From a checkpoint of a small transformer trained on Wikipedia: 2 heads of 64, 7885 steps.
Each number is 128 + 24 x the weight over its row's rms, rounded and kept within 0 to 255. Layers, rows and columns count from 0. The size above them is the row's rms in percent of the matrix's.

# layer 4 MLP up, 960x320, rms 0.2, rows 140-182, columns 80-159
size [107 101 106  91 109 112  94 111  90  89 111  98 104 104 105  96 102 107 101  87 101 111 104  92  98 108 104 105  93 112  94  99 109  93  93 110 110 109 102  97  95  96 112]
[[101  95 127 112 132 106  98 115 168 109  99 153 161 136 120 112 180 123 105 130 141 135 114 114 166 103  97 162 171  81 116 129 119 159 151 125 137 113  96 114 141 132 133 137 144 159 105 139 162 153 106 128 115 133 137 122 111  97 110  95 108 165 114 141  98 132 102 122 142 145  87 119 140  97 132 140  92 104 125 154]
 [151 104 109 115 144 106 117 114 103 115 109 152 113 155 142  98  83 106 143  97 131 165 175 140 121 125 149 116 157 102 139 133 133 159 117 118 112 119 112 120 159 134 112 161 134  99 114 169 139 152 128 117 125 110 140  89 138 110 147 105 176 124  99 124 100  64 102 104  98  92 114 151 160 117 114 155 146 137 106 128]
 [135 119 120 103 124 136 104 109 115 103 109 124 134  97  70 145 144 130 140 101 135 129 134 106 121 122 134 124 164 103 161 108 150 102 135 108  83 114 137 112  83 145  69 140 133 134 155 120 147 113 170  94 116 163  85 142 144 159  84 122 113 147  98 148 134 166 135 139 118 113 141  65 122 133 121 119 133 121 110 101]
 [137 118 127 124 115 158 102 151 166 123 107 117 113 101  99 134 143 136 127 130 140 113  54 129  86 103 132 133 138 126 167 164 161 115 175 120  67 145 128 142 136 142 121  93 140 116 157 181 158 162 114 120 134 136 124 120 117 167 136 132 101 129 121  93  84 105 117 142 151 130 103 145 129  93 106 155  83 107 100 161]
 [153 161 113 128 147 105 124 103 124 136 167 134 129 127  95 143 159 114 139 121 142 151 147 137 110 146 149 123 148 138 129 140 108 127  53 116 139 171 143 139  95 141 100 187  89 198 112  98 122 191 135  90 163 131  98  96 140 137 123 132  96 104 141 132 117 156 145 135 117 117 144 169 125 113 165 103 134 121 132 144]
 [130 116 142 163 106 124 122 125 125 145 123 125 128 100 107 127 118 130  90 145 102 116 157 125 106 131 100 119 161 149 143 111 133 130  87 111 199 126  73  94 125 117 158  89 115 152 160 126 140 126  80 131 159 185 105  85 130 127 145 110 122 145  90  69 118 161 152 145 118 106 138 106 135 163 119 112 114 130 151 124]
 [100 124 147 133 159 137 150 150 182 123 169 141 149 120 116 121 155 161 131 175 170 120 163 101 105  87  94 122 154 118 153 101 137 174 129 116 156 160 147 148 140 114 105 156  99 153 116 155 127  76 167 122 141 117 129 121 134 125 149 108 150 137 133 144  91  97 158 133 130 146 133 133 125  91 115 143  88 106 119 107]
 [102 119 149 153  98 147 127 145 110 119 129 103 132 135 122 121 100 159  95 146 124 119 130 105 112 151 131 116 181 112 165 117 139 152 107 186 113 115 141 119 117 120 109 113 107 108 109 119 123 136 131 172  96 126 121 103 111 140 135 122 112 148 116 157 121 106 174 136 130 130 104 136 115 131 106 178  99 135 173 153]
 [140 142 169 127 133 168 105 134  91 137 139 115 127 124 139 150 124 129 125 118  88 125 144 120  96 150  92 114 125 112 138 117  82 105 128 120  99 135 140  92 121 121 122 129 134 106 106 102 110 139 150 129 160 154 109 170  99 149 150  83 134 120  93 112 107 156 106 138 133  92 143  98 144 135 119 124 131 132  92 102]
 [151 172  94  89 104 123 152 133 140 117 133 146  85 125 121 145 115  97 139 140 135 112 121 135 160 129 105 134 159  80 134 154 133 147 124 107  71 110 124 165 110 152 127 129  94 133 123 135 151 140 137  85 147 123 121  81 132 173 161 118 125  75 115 122 158  70 144 164 100 153 114 131 118 129 119 169 140 123 103 151]
 [127 143 140 158 121 115  95 156 175 101 141 168 126 154 162 197 152 163 153 142 109 144 104 123 133  93 141 136 194  90 177 121  97 126  79 126 141 112  96 126 147  75 114 138  76 156 124 136 128 146 165 128 117  88 137  80  85 142  80  80 123 147 117 107 119 118 101 127 155 102 127 114 113 151 125 134  97 157 131 148]
 [167 114 139 152 120 101 107 106  74 152 149  89 120 121 101 100 119 145 120 153 154  96 115 136 137 118 132  86 112 112  99 157 145 145 145 139 128 146 121 115 129 134 127 122 133 122 156  92 108 121 114 121 163 117 116  95 117 173 173  96 170 124 167 140 149 118 163  81  98 153 134  73 116 102 165 140 135 168 101 126]
 [118 120 109 110 111 168 100 116 109 108 118 120 141 177 112 161 112 121 140 143 123 102 125 113 158  81 132 149 154 123 117 100 112 151 119 133 145  85 128 152 130  72 140 138 164 136 176 127 169 111 141 110 133  91 151  94 138 113 141  70 120 102  76 152 146 144 158 118 126 102 153 130 128 135 136 160 120 150 119 107]
 [ 85 144 139 122 118 104 154 146 138 102 117  86 167 137 131 136 102 122  68  78 141 171 100 107 142 120 106 124 132 146 107 118 186 132 145 158 199 147 176 155 124 138 123 113 133 138 128 121 112 106  74 138 170 122 184  96  83 158 125 142 172 125 150 125 112 128 133 141 126 144 116 129 154 147 111 116 135  89 137  89]
 [ 67 100  99 145 112  68  81 160 127 110 175 121 125 149 124 127  87 120 121 149 143 152  91 151 112 106 146 124 196 122 129 121 170 128 146 178 113 103 134 142 129 140 153 103 108 104 114 108 163 161  91 150 151  88 124 148 116 104 119 114 118  93 116 116 132  89 137 119 134 126  99 148 135 134 147 121 118 115 144  93]
 [ 95 136 158 125 139 137 118 117 137 130 114  85 130  94 104 130 163 111 149 119 116 121 116 116 143 142 122 163  84  93  98 132 121 172 185 122 122 123 172 104 135 152 110 127 130 160 135 148 146 158 119 146 124 150 104 133 146 172 171  92 115 171 115 118 168 157 109 145 126  96 140 152 118 180  99 121 126  90  91 121]
 [140 161 157 143 115 182 120 137 136 162 136  95 105 127 122 106 104 144 132 122  93 143 191 104 170 126 148 145 131 110 148 133  87 111  89 123 151 117 136 125 118 135 147 133 111 155 119 135 114 114 147 117 162 126 113  91 192 142 138 103 137 136 149 121 127  92 125 132  96 124 125 151 152 112 110 128 162 149 159 115]
 [122 183 147 159 118 147 133 135 152 167 123 116 107 121 130 111 155  96 117 124 115 201 118 141 104 107 135 109 115 119 179 103  94 119 135 152 143 101 120  96 115 146 149 129 144 147  98 130 140 120 117 119 102 137 150 158 115 123 112 102 142 127 129  88 111  84 106 134 146 132 146  98 130 183 117  98 131 121  96 118]
 [136 151 112 124 139 100 154 117 152 153 122 122 150 152 122 134 108 125 149  82 101 117 125 176 141  98 131 120 138 100 121 147 118 104 126  98 122 151 101 134 111 132 100 143 116 147 109 135 136  94 128 115 135 133 117 131 122  85 126 185 162 182 136 157 145 161 141 150 131 152 104  84 128 146 137  99 131  79 117 131]
 [126 152 139 176 129 147 110 100 121  96 129 165 132 133  98 128 161 117 110 111 113  98 136  99 158 174 105 110 128 125 110 102 139 124  71 139 116 116 128 110 144 142 148 154 146 128 118 134 142 143 157 100 154 102  99  96 125 102 125 148 165 123 123 106 118 146 147 125 152 139 114 160 117 108 135 115 119 137 155 163]
 [138 109 124 141 136 112  98 125 154 156 110 110  89 136 110 131 142 121 145 105  93 158 100 136 113  86 105 139 145 165 139 143 138 115 131 170 104  92 129 160 108  97 152  84 106 122  73 110 126 160 117 175 167 152  99 128 109  98 114 137 133 172 155 156 122 123 127 152 101  92 168 118 110  88 118 136 165 116 119 125]
 [120 127  85 124 110 112  84 145 128 139 139 122 125 160 103 143 121  96 103 159 167 163 118 142 107 144 144 164 172 141 136 122 139 147 106  77 155  79 152 113 142 118 157  78 131 159 127 138 132 110  93 129  91 114 104 138 143 143 105 133 104 157 129 119 129 120  96 142  79 110  96 126 113 113 139 109 136 119 106 110]
 [114 112 115 130 106  82 111 106 179 107 114 141 127 104 124 129  92 133 106 107 119 133 110 125 126 117 151  99 169 119 112 104  75 126 162 115  79 129 127 128 100 153  98 129  86 156  80 160 157 160 152 146 141 130 138 166 155 132 136 110 156 133 138 146 140  76 102 177 163 157 162 117 139 111  97 138 147  38 189 126]
 [127 148 137  91 191 128 141 101 120 147 171 152 144  93  87 115 117 126 101  96 121  99 141 116 135  78 138  77 105 129 142 145 145 115 117 138 140 128 153 156 100  90 162 105 102 115 132 127 115  87 130  92 135 139 115 139 191  79 164 135 115 146 147 128 120 124 112  95  99 114 123 145 165 120  94 158 138 138 130 127]
 [141 121 143 149 114 132  96  94 139  58 110 126  98 117 145 168 151 121 113 155 115 128  97 143 131 155 119 124  95  92 169 129 141 139 117 130 128 163  92 115 136 103 127 111 105 125 109 155 103 178 128 129 172 136  94 141 101 109 162 113 135 163 142 150 176 130  81  97 202 113  85  78  94 149 119 134  94 144 118 134]
 [135  67 106 135 137 177 153  89  92 110 100 164 146 114 130 118 155 135 111 137 131 124 101  95 114 132 157 134 154 152 152 170 151 187  84 110 151 176 133  84  90 140 111  88 107  98 120 106 122 159 172 130 125 152 134 163 155 114 146 133 109 174 162 144 138 152 150 149 120 110 136  86  93 117 147 143 123 146 121 130]
 [108 135 122 128 138 108 109  59 128 157 119 150 149 138 132 119 115 137 132 161  97 124 144 130 127 133  53 107 114 130 124 121 152 158 129 170 125 105 118 146 142 146 159 114 132 104 116 154 126 149  97 139 142  97  78 163 153 123 111 113  97 147  71  85 118 114 110 103 142 125  98 111 122 134 109 138 145 107 123 174]
 [136 128 148 123 128 134  97  84 123 166 155 209 108 133 146 146 118 174 125 108 101 131  87 140 100 102  92 151 107 156 137 140 138 115 126 136 136 129 121 134 165 132 145 135 115 128 141  89 118 125 147 144 120 138 142 133 110 176 143 111 132 116 150 119 121 112 109 117 141 125 153 106 133 162 146 141 113 116 110  85]
 [ 96 125 107 110 187 154 129  85 108 113  54 115 152 162 145 151 164 161 112 117 123 161  94 128 134 103 138 101 148 127 122 139 110 119 138 141  59  94 136 142 120 120 167 116 141  94 131 111 139 149 139 159 135 106 137 107  98 132 126 171 116  94 141 105 134 133 130 149 107 124 111 126 126 158 109  77 138 157 103 156]
 [159 129  75 117 140  67 121 114 164 107 149 140 124 111 130  77 144 189 101 155 163 153  82 109 126  95 108 147 142  98 152 141 113 172 118 127 128  93 127  96 117 115 115 111 144 133 131 193 115  89  79 135 120 152  92 118 173 170 162 133 108 123 121  90 118 126 135 122 144 114 130 150 167 109  87 128  73 154 124 142]
 [128 136  92 151  72 148  86 144 109 130  89 126 148 105 150 103 144 144 155  61 101 137 211 120 139 135 110 133 171  86  95 158 107  97 112 142 131 135  87 116 137 109 147 139 191 143 131 119 107  88 146 161 133 172 155 129 134 157 145  91 153 134 119 144 139 156 121 148 149 124 131 112 164 154 119 100  86 103 126 155]
 [153 135 121 152 113 100 139  99  98 147 111 153  97  93 142 100 151 146 131  82 130 147 106 159 115 114 150 130 125 120 157 119  84 174 140 117 143 106 142 142 139 139 123 150 140 129  96 147 182 107 148 125 146 106 120  91 130 148 134  84 130 123 129 140 111 134  87 127  91 120 108 111 122  94 133 127 120 136 101 195]
 [112 169 119 135 106 137 121 128 117  77 143 109 170 165 142 115  90 143 133 132  65 151  97 111 135 136 150 157 106  88 108 146 114  83 141  89 117 145 147 153 123 116 102 141 133 107  93 134 113 103 118 129 150 136 117 122 161  97 148 145 138 127 189 154 128 132 108 116 111 134  96 133 169 111 145 118 143 138 102 139]
 [ 93 146 115 152 117 181 149 112 121 104 135 162 196 122 149 180 143 112 135 146  93 133 121 147 120 132 161  84  80 133 145 153 151 107 154 153 109 104 146 130 120 138  99 121 151 134 119 129 104 118  78 106 111 149 136 127 136 177 150 137 116 113 142 137 155 113  91 124 139 104 110 106 168 110 131 130 131 108 152 127]
 [135 112 140 112 106 115 115 133  91  97 153 133 118 115 112 149 145 138  93 140 163  69 151 147 115 123 125 112 108 118  95 134 125 107 159 140 145  85  69  85 139 174 153 126 182 138 107  79 128 125 175 164 156 162 128 103  86 136 151 121 120 131 135 107 172  84 114  89 103 154 149 148 118 147 149 127 156 149 118 136]
 [163 117  87 117 124 118  90  75 135 121 137 165 161 125 142 131 145 152  60 123 141 141 109  94 159 174 109 156 135 116 131 126  99 168 103 100 135 166 141 116 110 144 103 163 114 159 101 142 132 146 176 187 123 166 130 182 128 108 129  95 132 109 113 140 133 117 129 100 153 114 108  95 116  91 174 165 181 157  93 148]
 [124 109  90 167 126 187 144 116 178 178 105 109 129 137 109 158 134  89 109 155 103 171 138  93 115 120 148 118 143 145 153 141 140 179 134 104 131 137 150 121 196  88 107 125 117 120 134 130  99  81 109 154  91 127 153 112 126 125  92 177 164 155 123 118 128 128 139 164 113 141 122 128 160 106  93 132 148 110 161 142]
 [145 126 115  98 111 129 140  80 149 110 116 148 157 132 122 130 137 143 104  75  89 111  95 132  88 159 146 162 164 153 176 138 103 132 107 152  97 100  84 160 159 123 148 126 136 160  84 153  97 151  95 108 141 140 127 121 121 144 141  94 134 148 130 113 135  77 135 121 148 139 112 118 182 153 125  92 159 112 155 122]
 [140 121 151 129 114 121  92 160 115 106 113 183 149 169 121 148 144 130 101 137  98 127 108 105 106 107 129 109 129 137 150 110 191 137 100 119 127  87 166 148 109 153 124 142 119 110 119 120 106 143  97 107 116 151 132 105 131 137  86 145 154 161 146 134 120 121 130  99 135 119 138  92 140  98 174 141 155 150 106 137]
 [136 133 108 138 160 111 146 141 126  93 141 110 150 151 184 134 120 117  79 135  94 123 103  90 116 127 138 124 126 129 144 112 157 115  60 112 109 133 135 172 103 163 116 175 109 144 134 161  83  91 129 128 140 164 164 119 146 115 121 121 100 138 108 116 119 148 135 162 131  78 143 160 138 135 115 141 105 122 187 115]
 [111 137 132 137 120 167 167 142 126 131 127 137  89  99 100 114 123 122 131  88 126 155 128 129 152  89 117 136 124 130 147 116 134 137 157 160 139  71 114 143 118 106 123 129  71 158 134  86 102 149  91 129 127 134 126 118 122 124 133 135 109 111 179  81 137 152 127 106 166 115 111 146 101 116  93 137 128 161 116 144]
 [120 141 104 148  99 187 169 111 107  88 140 125 134 154 114 161 120 114  98 145 103 110 156 113  89 132 181 132 136 121 162 113 130 139  98  81 147 146 125  90 120 110 140 161 135 112 130  93 106 111 128 124 148  98 131 142 142 112 122  98 143 106  71 117 142 144 159 101 125 115 124  99 112 136 140 123 113 158  63  99]
 [136  91 166 151 118 115 132 161 124 139 156  97 137 146 147  83 128  87 134 121  94 178 138 151 123 122 118 102 140 105 124 147 110 126 105 132 165 161 124 144  94 126 135 143  93 121 136 141 160 108 122  93 144 100  99 125 135 112  86 120 161 165 105 141 134 119 174 136 119 125 142 160 126 138 106 180 129 125  85 144]]
# layer 4 MLP down (transposed), 960x320, rms 0.0691, rows 140-181, columns 80-159
size [107 103  95  88 106 107  98 112  95  87 103  99 101 104 106  98  81 110 100  93 101 107 103  81  96 105  97 102  94 105  84  97 104  89  97 106 108 111 101  96  98  97]
[[161  84 119 127 156 156 109  94 155 118 122 166 105 122 107 101 130 123  90 126 148 109 103  92 143  97 133 152 138 119 135  99 137  98 133 143 101 101 104 108 158 130 121 142 166 150 122 172 129 146 101 130 117 132 130 147 146 120 145 107 141 132  57 150 133 152 138  94  82 136  85 168 121 131 146 129 129 142 115 155]
 [129  92 140 171 151 128 104 128 121 102 134 149 141 138 136 114 123 132 142 117 132 132 115  66 164 159 170 115 155 160 128 127 125 151 120 163 160 136 156 109 124 123 104 153 145 157 130 153 124 121 120 109 146 156 176 110 148 122 130 109 109 161 174 149 107 139  71 120 113 149 115  60 108 146 143 139 146 154  85 119]
 [ 96 110 118 121 110 148  92 106 146 173 135  88 121 141 190 137 116  97  99 151  96 132 155 165 100 120 162  80 149 137 116 144 124 144  99 112 123 151 100 109 134 122 131 145 150 121  97 155 128  97 146 180 164 132 144 144  75 135 128 109 110 102 163 131 132  89 115  95 152 132 141 162  59 136  88 139 142 125 121  58]
 [145 137 142 108 161 131 122  87  94 127 106  84  96 147 133 166 109 135 109 161 139 112 148 146 125 132 110 122 143 134 119 139 161  87 153  90 132 164 132 141 114 116 116 129 128 128 135 149 125 140 110 141 112  85 130 110 143 114  87 147  90 102 113 175 113 128 101 113 108 155 124 143 152 110 119 121 134 117 101 150]
 [111  99 145 141 112 111 188 102 101 118 148 162 105 132 112 138 138 118 157 138 104 137 126 124 124  82 115 140 117 100 163 106 151 146  98 121 144 159 147 100 116 119 121 126 182 180 137 118 120 120 122 121 110 142 122 149 118  83 144 127 157 136  82 106 119 117 115 128 117 149 151 115  88 139 126 140 148 130 132 160]
 [127 105 133 152 116 102 120 130 102  99 117 109 118 174 132 100 139  99 142 151 142 142 148 106 133 139 136 157 111 111 150 125 101 118 143 136 133 110 152 103 143 134 145 105 165 147 156 109 137 152 131  91 152 156 128  86 100 164 132 164  56 149  96 132 114 122  86 126 151 114 119 146 125 128 128 127 151 144 152 120]
 [136 129 116 123 147 152 112 145 115 137 100 138 120 125 124 159 164 125 145 138 157 101 146 118 128 116  83  75 122 102  94 102  96 156 127  62 137 121 134 132 124 141  96 116 122 115 142 113 141 112  93 139 128 136 111  83 114 101 144 130 106 119 102 121 108 145 111 125 149 173 144 140 145 123  82 155 137 159 154 114]
 [ 80  74 130 130 130 125 109 109 136 137 131 142 128  69 148 165  93 165  98 136 113  96 116 132 112 108 113 102 109  69 126 151 154 233 146 159 146 106 135 176 118 104 121 116 171 128 142 132 109 132 113 129 113 136 123 115 104 115 124 109 125 102  94 141 161  98 120 120 123 131  83 144 131 106 122 140 152 160 137 133]
 [134 111 156 136 115  86 150 116 138 116 156 156 171 163 142 121 139 118 120 108 127 138  83 147 130  75 143 129 133 155 147 176 128 100  88 158 183 145 125 139 150 125 100 130 149 138 186 139 135  84  94 128 111 156 122 135 151 121 105 168 142 127 143  96 154 143 117 141 137 156 128 161 151 161 110 161 162 129 183 124]
 [188 134  96 130 156 130 175 136 142 119 140  86 104 102 123 112 103 138 127 130 151 121 134 143 156 131 129 129 119 110 135  91 117 141 134  93 120 120 103  98 118 103 137 128 170 134 150  92 152 107 139  72 123 148 170 103  95 126 129 132 164 113 147 130 127 148 124 131 105  98 130 138 191 148 132 152 141 156  99 140]
 [154 108 113 133 154 151 105  99 141 161 147 106  91 131 105 109 144 136 127 127 123 123 157 132 153 131 116 112 142 160  93 135 152 171 123  92 105 119 144  74 128 150 112 108 119 144 190 137 118 116 128 103 122 115 114 168 174 134 123  99 100 148 101 119 120 107 136  86 111 134 113 156 156 126 138 125 146 119 103  83]
 [107 122 132 160 119 154  96 105 101 135 156 117 159 110 136 151 179 146  76 124 133 117 139 104 178 121 114 114 148 136 124 114 152 138 124 139 112 130 100  88 178  96 156 192 131 122 104 107 160 131 111 162 113  71 122 112 143 146  87 133 133 136 131 120 101 149 107 132  93 109 132 148 154  98 128 107 142 123 105 100]
 [138 134 150 135  64 110 133 176  43 133 130 138  81 169 126 110 147 135 136 106 174 135 133 115 144 167 131 117 141 109 149 167 112  87 143 119  68 117 118 108 152  29 144 147 149 159 118 127 126 131 152 148 120 118 111 135 143 160 124 114 106 134 157 118 145 118 121 104 155 152 121 135 117 136 104  97 147  66 113 122]
 [ 92 147 120 104 118 148 125 177 111 120 129 171 134 160 109 158 142 141 146 152 201 143 140 137 140 109 140 127 111 119 148 165 156 107 127 106  78  92 120 139 114 117 123 146 122 118 104 159 166 181 101 114 107 154 136 122 177 162 157 132 177 134 131 150 123 131 109 151 157 139 120 138 172  94 118 123  89 161 129 165]
 [143 102 150 105 110 143 159 117 131 158 125  95 127 133  99 128 140 125 156  83 155 122 136 134 133 114  85  87 135 122  71 158 113 137 124 132 153  80 176 114 164 153 114 139  51 105 154 120 168 135 123  97 112 150 144 149 144 109 120 139 148 117 151 149 118 112 153 151 149 120 117 132 137  91 129  75 103 114 127  96]
 [100  99 173 119 115 106 114  97 133 183 128  72 109 135 104 125 131 119  89 152 143 167  64 144 125 107 181 154 105 126 105 115 123 108 120 150 158 105 159 126 106 133 107  96 117 113  94 145 123 119  62 155 147 112 144 113 130 151 165 137 122 109 106 118 110 122 142  96 124 106 133  96 142 125 112 128 136  90 151 151]
 [153 130 159 106 156 186 120 132 163 130 127 134  81 113 119 147 133  83 118 168 125 143  94 147 124 157  91 123 149 113 127 129 118 107 149  97 122 118 167 113 118 114 100 150 122 107 125 108 167 162  45 152  81 122 160 117 169 115 148 162 139 118 138 178 159 167 130 139 128 163 204 113 139  65 118 155 150 116 133  90]
 [112 173 123 115 155 122 123 115 129 105  95 171 113 146 132 125 118 144 118  98 117 142 150 148 140  67 141 150 143 104 133 172  75  95 141 151 116 114 107 121 173  99 130 113 136 143  82 153 133 172 131 130 203  90 127 144  93 120  72 118 101 109 114 131 146 108 111 111 170  94 113  95 143 160 144 169 161 123 122 136]
 [179 126 169  87 134 124 141 129 119 153 119 141 163 155 116 118 111  94 159 155 124 143 180 100 123 115 102 109 115 163 138 157  66 117 134 150  51 149  99  94 132 130 119 143 123 162 126 141 138 152 114 112 120 101 145  92  89 108 109 107 131 127 181 131 161 118 120 114 125 158 150 127 145  95 104 109 109 111 147 159]
 [143 135 140 126  75 159 134 125 125 147 168  90  98 162 137 161 139 158 142 159  91 129 150 106 122 137  97 142  90 130 133 145 170 141 107  89 128  83 152 107 116 139 128  97 117 103 111 102 156 124  99 145 102  79 167 123 130 119 130 172 104 134 166 168 125 123 167 146 110 161 137  98 161  96 149 143 155  77 127 119]
 [116 162 120 124 132 129 103 125 142 127 160 140 120 119 107 138 127 143  97  91 116 158  98  79 143 165 101 113  64 105 154 141  82 119 153  94 105 133 141  84 138 154 129 125 128  94 111 104 114 141 122 114 128 139 118 150 118 141 106  81 157 103  75 156 136 110 152 147 191 159 154 160 159 102 101 162 116 110 131 134]
 [102 139  99 158 108  96 119 161 179  95 175 129 144 118 109  87  76 113 158 171 108 145 118  84 102 129 124 134  92 132 164 152 119 137 123 136 153 142 134 179 110 157 147 158 146 100 113 144 122 131 134 150 136 136 124 131 139 136 105 131 115 143 137 122 144 157 117 136 141 113 121 115 155 185 156 143 167 137 110 130]
 [118 119 123 114 104 135 124 157 106 128 114 101 129 163 168 162 130 109 120 137  78  92 122 118 128  95 123 158 114  95 104 166 150 152 151 125 124 161 169 152 102 136 131 125 166 141 148 164 147 101 112 132 172 132 105 107 131 163 125 150 111 125 165 164 123 157 137  93 131 109 129 155 114 133 140 156 138 103 152 140]
 [134 121  99 129 137 135 119 140 112 101 119 122 118 143 130 124 158 113 170 159 125  90 122  96 107 167 115 124 110 100 133 150 120 136 139  85 142 154  99 101 146 167  68  99 113 132  76  87 134 116 122 140 155 135 140 150 124 128 153 164 117  98 124 141 139 129 157 143 133 146 161 173  94  61 103 104 105 150 156 127]
 [110 122  98 143 130 135 124 116 138 147 121 133 155 141  89 126 130  95 148 101 146 146 133 122 110 133 128 113 177 111 176 114 147  73 111 127 127 109 136 153 128 116 124 151 140 160 101 133 136 114 174  99 126  77 145 101 164 138 113 114 100 148 126 168 161 115 139 147  67 120 140  98 143 178 144  95 141 134 142 103]
 [108 130 112 130 136 168 139 159 135 108 117 125 132 142 163 157 142  72 144 124 136 152 155 111 115 147 137 186 126  68 101 185 155 165 126 193 143 128 132  91 139 161 108 118 123 144 140 157 124 116  95  91 136 155  97 143 142 147 132 110 122 146 111 116 136  98 108 143 127 116 102 153 169  60 117 142 121 119 211 107]
 [156 132 110 149 159 133 138 158 150 102 156 135  97  92  76 138 159 103 143  86 171 123 145 124 134 107 151 176 100 105 166 120 158 106 134 149 129 141 130 150 138 138 143 128 103 130 139 155 124 130 113 141  94 104 147 114 103 108 112 148 141 119  95 153 130 138 133  64  98 150 129 150 155 120 143 116  62 120 126 110]
 [142  82 136 131 100 146 133 111 149 178 124  85 105 122 107 161  95 143 126 160 116 122 103 174 143 138 130 175 124 126 143 208 136 123 137 130 113 102 135 123 159 109 131 132 179 100 106 149 118 122 117 136 117 129 118 134 110 129  94 107 111 170 108 115 179 132 140 111  79 152 148 147 104 163 152 131 152 134 169 104]
 [ 97 125 178 121 121 135 105 110 146 129 107 173 132 110 174 104 105 115 145  97 119 100 138 139 114 181 137 154 112 158  95 125 111 129 116 133 115 101 145 129 110 158 170 150 124  90 139 139  80 133 107 133 137  44  87 129 118 110 131  85 118 106 136 119 123 122 168  90 108 115 147 175 124 155 158 115 108 164 129 117]
 [146 131 117 178 152 121 108 122 115 127 117 152 139 129 129  97 116 147 116 180 115  81  93 127  80 146 102 115 150 115 148 134 166 129 136 126 133 118 150 104 121 142 180 127  97 129 114 120 126  97 134 111 116 108 150 163 135 127 128 110 117 107 119 126 109 100 115 123 134 129 120 114 155 111  97 105 114 119 130 128]
 [142 131 143 111 136 144 130 135 149 129 173 124 136 131 114 142 146  65 124 161 173  96  95 133 118 139 113 132 156 104 151 159 177 130 170 114 153 133 110 138 138 130  98 152 111 120 115 134 122 114 119  73 109 105 129 141 134 130 133 148 116 108 121 113 162 136 148 166 100 152 175 161 109  97  88 117 136 132 131  61]
 [156 151 129  90 153 129 107 146 138 152 106 126 120  95 128 126 120 144  79 133 144 135 149 112 115 163 106 164 130 134 170 136 150 151 164 105 149 128 152 120 160 151 121 124  95 139 157 128 113 196 134  93 176 125 172  94 151  89 134 136 165 161 119 150 126 132 153 166  95 131 118 100 144 129 124 146  82 142 111  93]
 [115 151 166 155  79 152 163 110 117 111 180  93 111 120 141 140 159 139 155 122 139 114 147  85 137 117 140 115  88 149 111 133  89  87 143 178 101 147 152 148 146 127  82 139 139 137 120 102 119 134 123 105 117 163 143 165 132 125 113 129 109  92 180 137 129 148 100  66 118 137 163  94 147 128 131 155  77 113  96 115]
 [126 115 120 126 153 151 133 132 123  95 150 125 124  76 133 162  85 107 151 138  77 113 118 134 151 106 156 117 108 134 126 121 130 161 168 144 102 150 144 148 125 162 111 101 165 167 108  71  74 125 109 132 112  88 144 103  84 192 131 161 170 147  95 151 140 134 123 126 132 105  87 148 158 109 128 143  94 128  89 122]
 [142 125 113 115 130 163 124 121 158 136 158 140 120 125 124  70 132 139 149 115 121 155 138 111 145 135 109 149 149 134 124  95 130 122 128 138 142 159 113 119 183  76 124 118 150 141 154 113 119 145 119 112 125  90 139 162 110 136 112 149 118 121  99 139  94 132 137 152 123 134 141  73 137 124 122 109  92 129 117  86]
 [ 95 117 127 144 128 115  94 137 157 133 107 117 157 153 170 150 141 130 138 190 114 150 153  71 137 101 134 138 113 114 139 138 139  89 152 146 119 130 155 150 130 152 156 153 140 121 140 105  97 170 138 104 137 152  95 155 149  90 126 110  90  80 109  69 138 161 165 113 106 190 120 120 150 143  94 140 175 142 101 117]
 [155 106 118 129 101 128 123 115 120 139 179 112 118 162 151 139 126 125  99 128 121 119 114 156  86 113 157  77 147 115 161 112 118 158  89 161 108 194 101 117 141 141 142 123 126 169 111 158 137 161  97 106 115 162 171  74  91 120 134 113 106 138 145 105 143 161 118 101 136 163  99 124 150  94 149 122 106  66 107 146]
 [145 168 139 140 148 176 114 141 120 133 161 126 144 147 113 125 126 135 109 171 115 123 148 166 137 118 127 123 173  99 147 135 137 153  83 105 158 127 113 166 100 117  85 121 118 117 126 119 132  84  94 104 146 126 129 132  96 110  99 181 162 156 160 103 103 145 132 133 124 134 132 112  96 160 135 153 120 110 130 152]
 [163 153 133 150  84 111 143 124 170 120 136 139 107 122 149  68 100 110 140 153 122 131 124 155 118 139 132 132 129 135 116  96 148 167 114 125 146 121 120 133 124  86 159  80 144  94 129 147  88 121 106 138 122 132 100 105 109 115 110 117 187 138 118 138 126 131 146 123 168 121 139 105 111 124 159 122 134  75 156 141]
 [130 141 157 153 133  88 159 163 107 152 156 148  89 129 136 120  99 109 113 148  89  91 131 134  69 124 121  78 120 125  84 154 148 109 128 132 127 151 157 153 102 156 145 109  83 161 139 121 158 128 128  98  88 133 132 124 143 105 134 134 113 107 116  84 157 147 123 187 133 178 146 139 129 120 140 115 105 117 111 110]
 [119 141 144 131 165 137 105 200 109 141 110  84 143 127 125  81 105 147 144 166 126  97  97 133 121 118 126  95 107  98 117 108 123 158 108 118 123 162 146 132 123  92 127 122 139 103  81 123 107 118 144 108  98 134 142 146 134 190  76 137 120 165 121 153 129 120 130 139  69 134 168 108 104 145 145 122 115 138 151 189]
 [148 147 115 164 107 130 139 122 152 130 126 129 117 156 127  90 124 136 115 129 110 152 133 130 101 131 123 147 127 117 112 152 158 125 152 105  88 125 109 112 147 126 145 150 153 137 135 158 117 167  75 109 133  98  82 140 160 121 150 109 164 111 120 113 106 175  80 158 149  88 150  93 169 131 119 159 111 145 161 162]]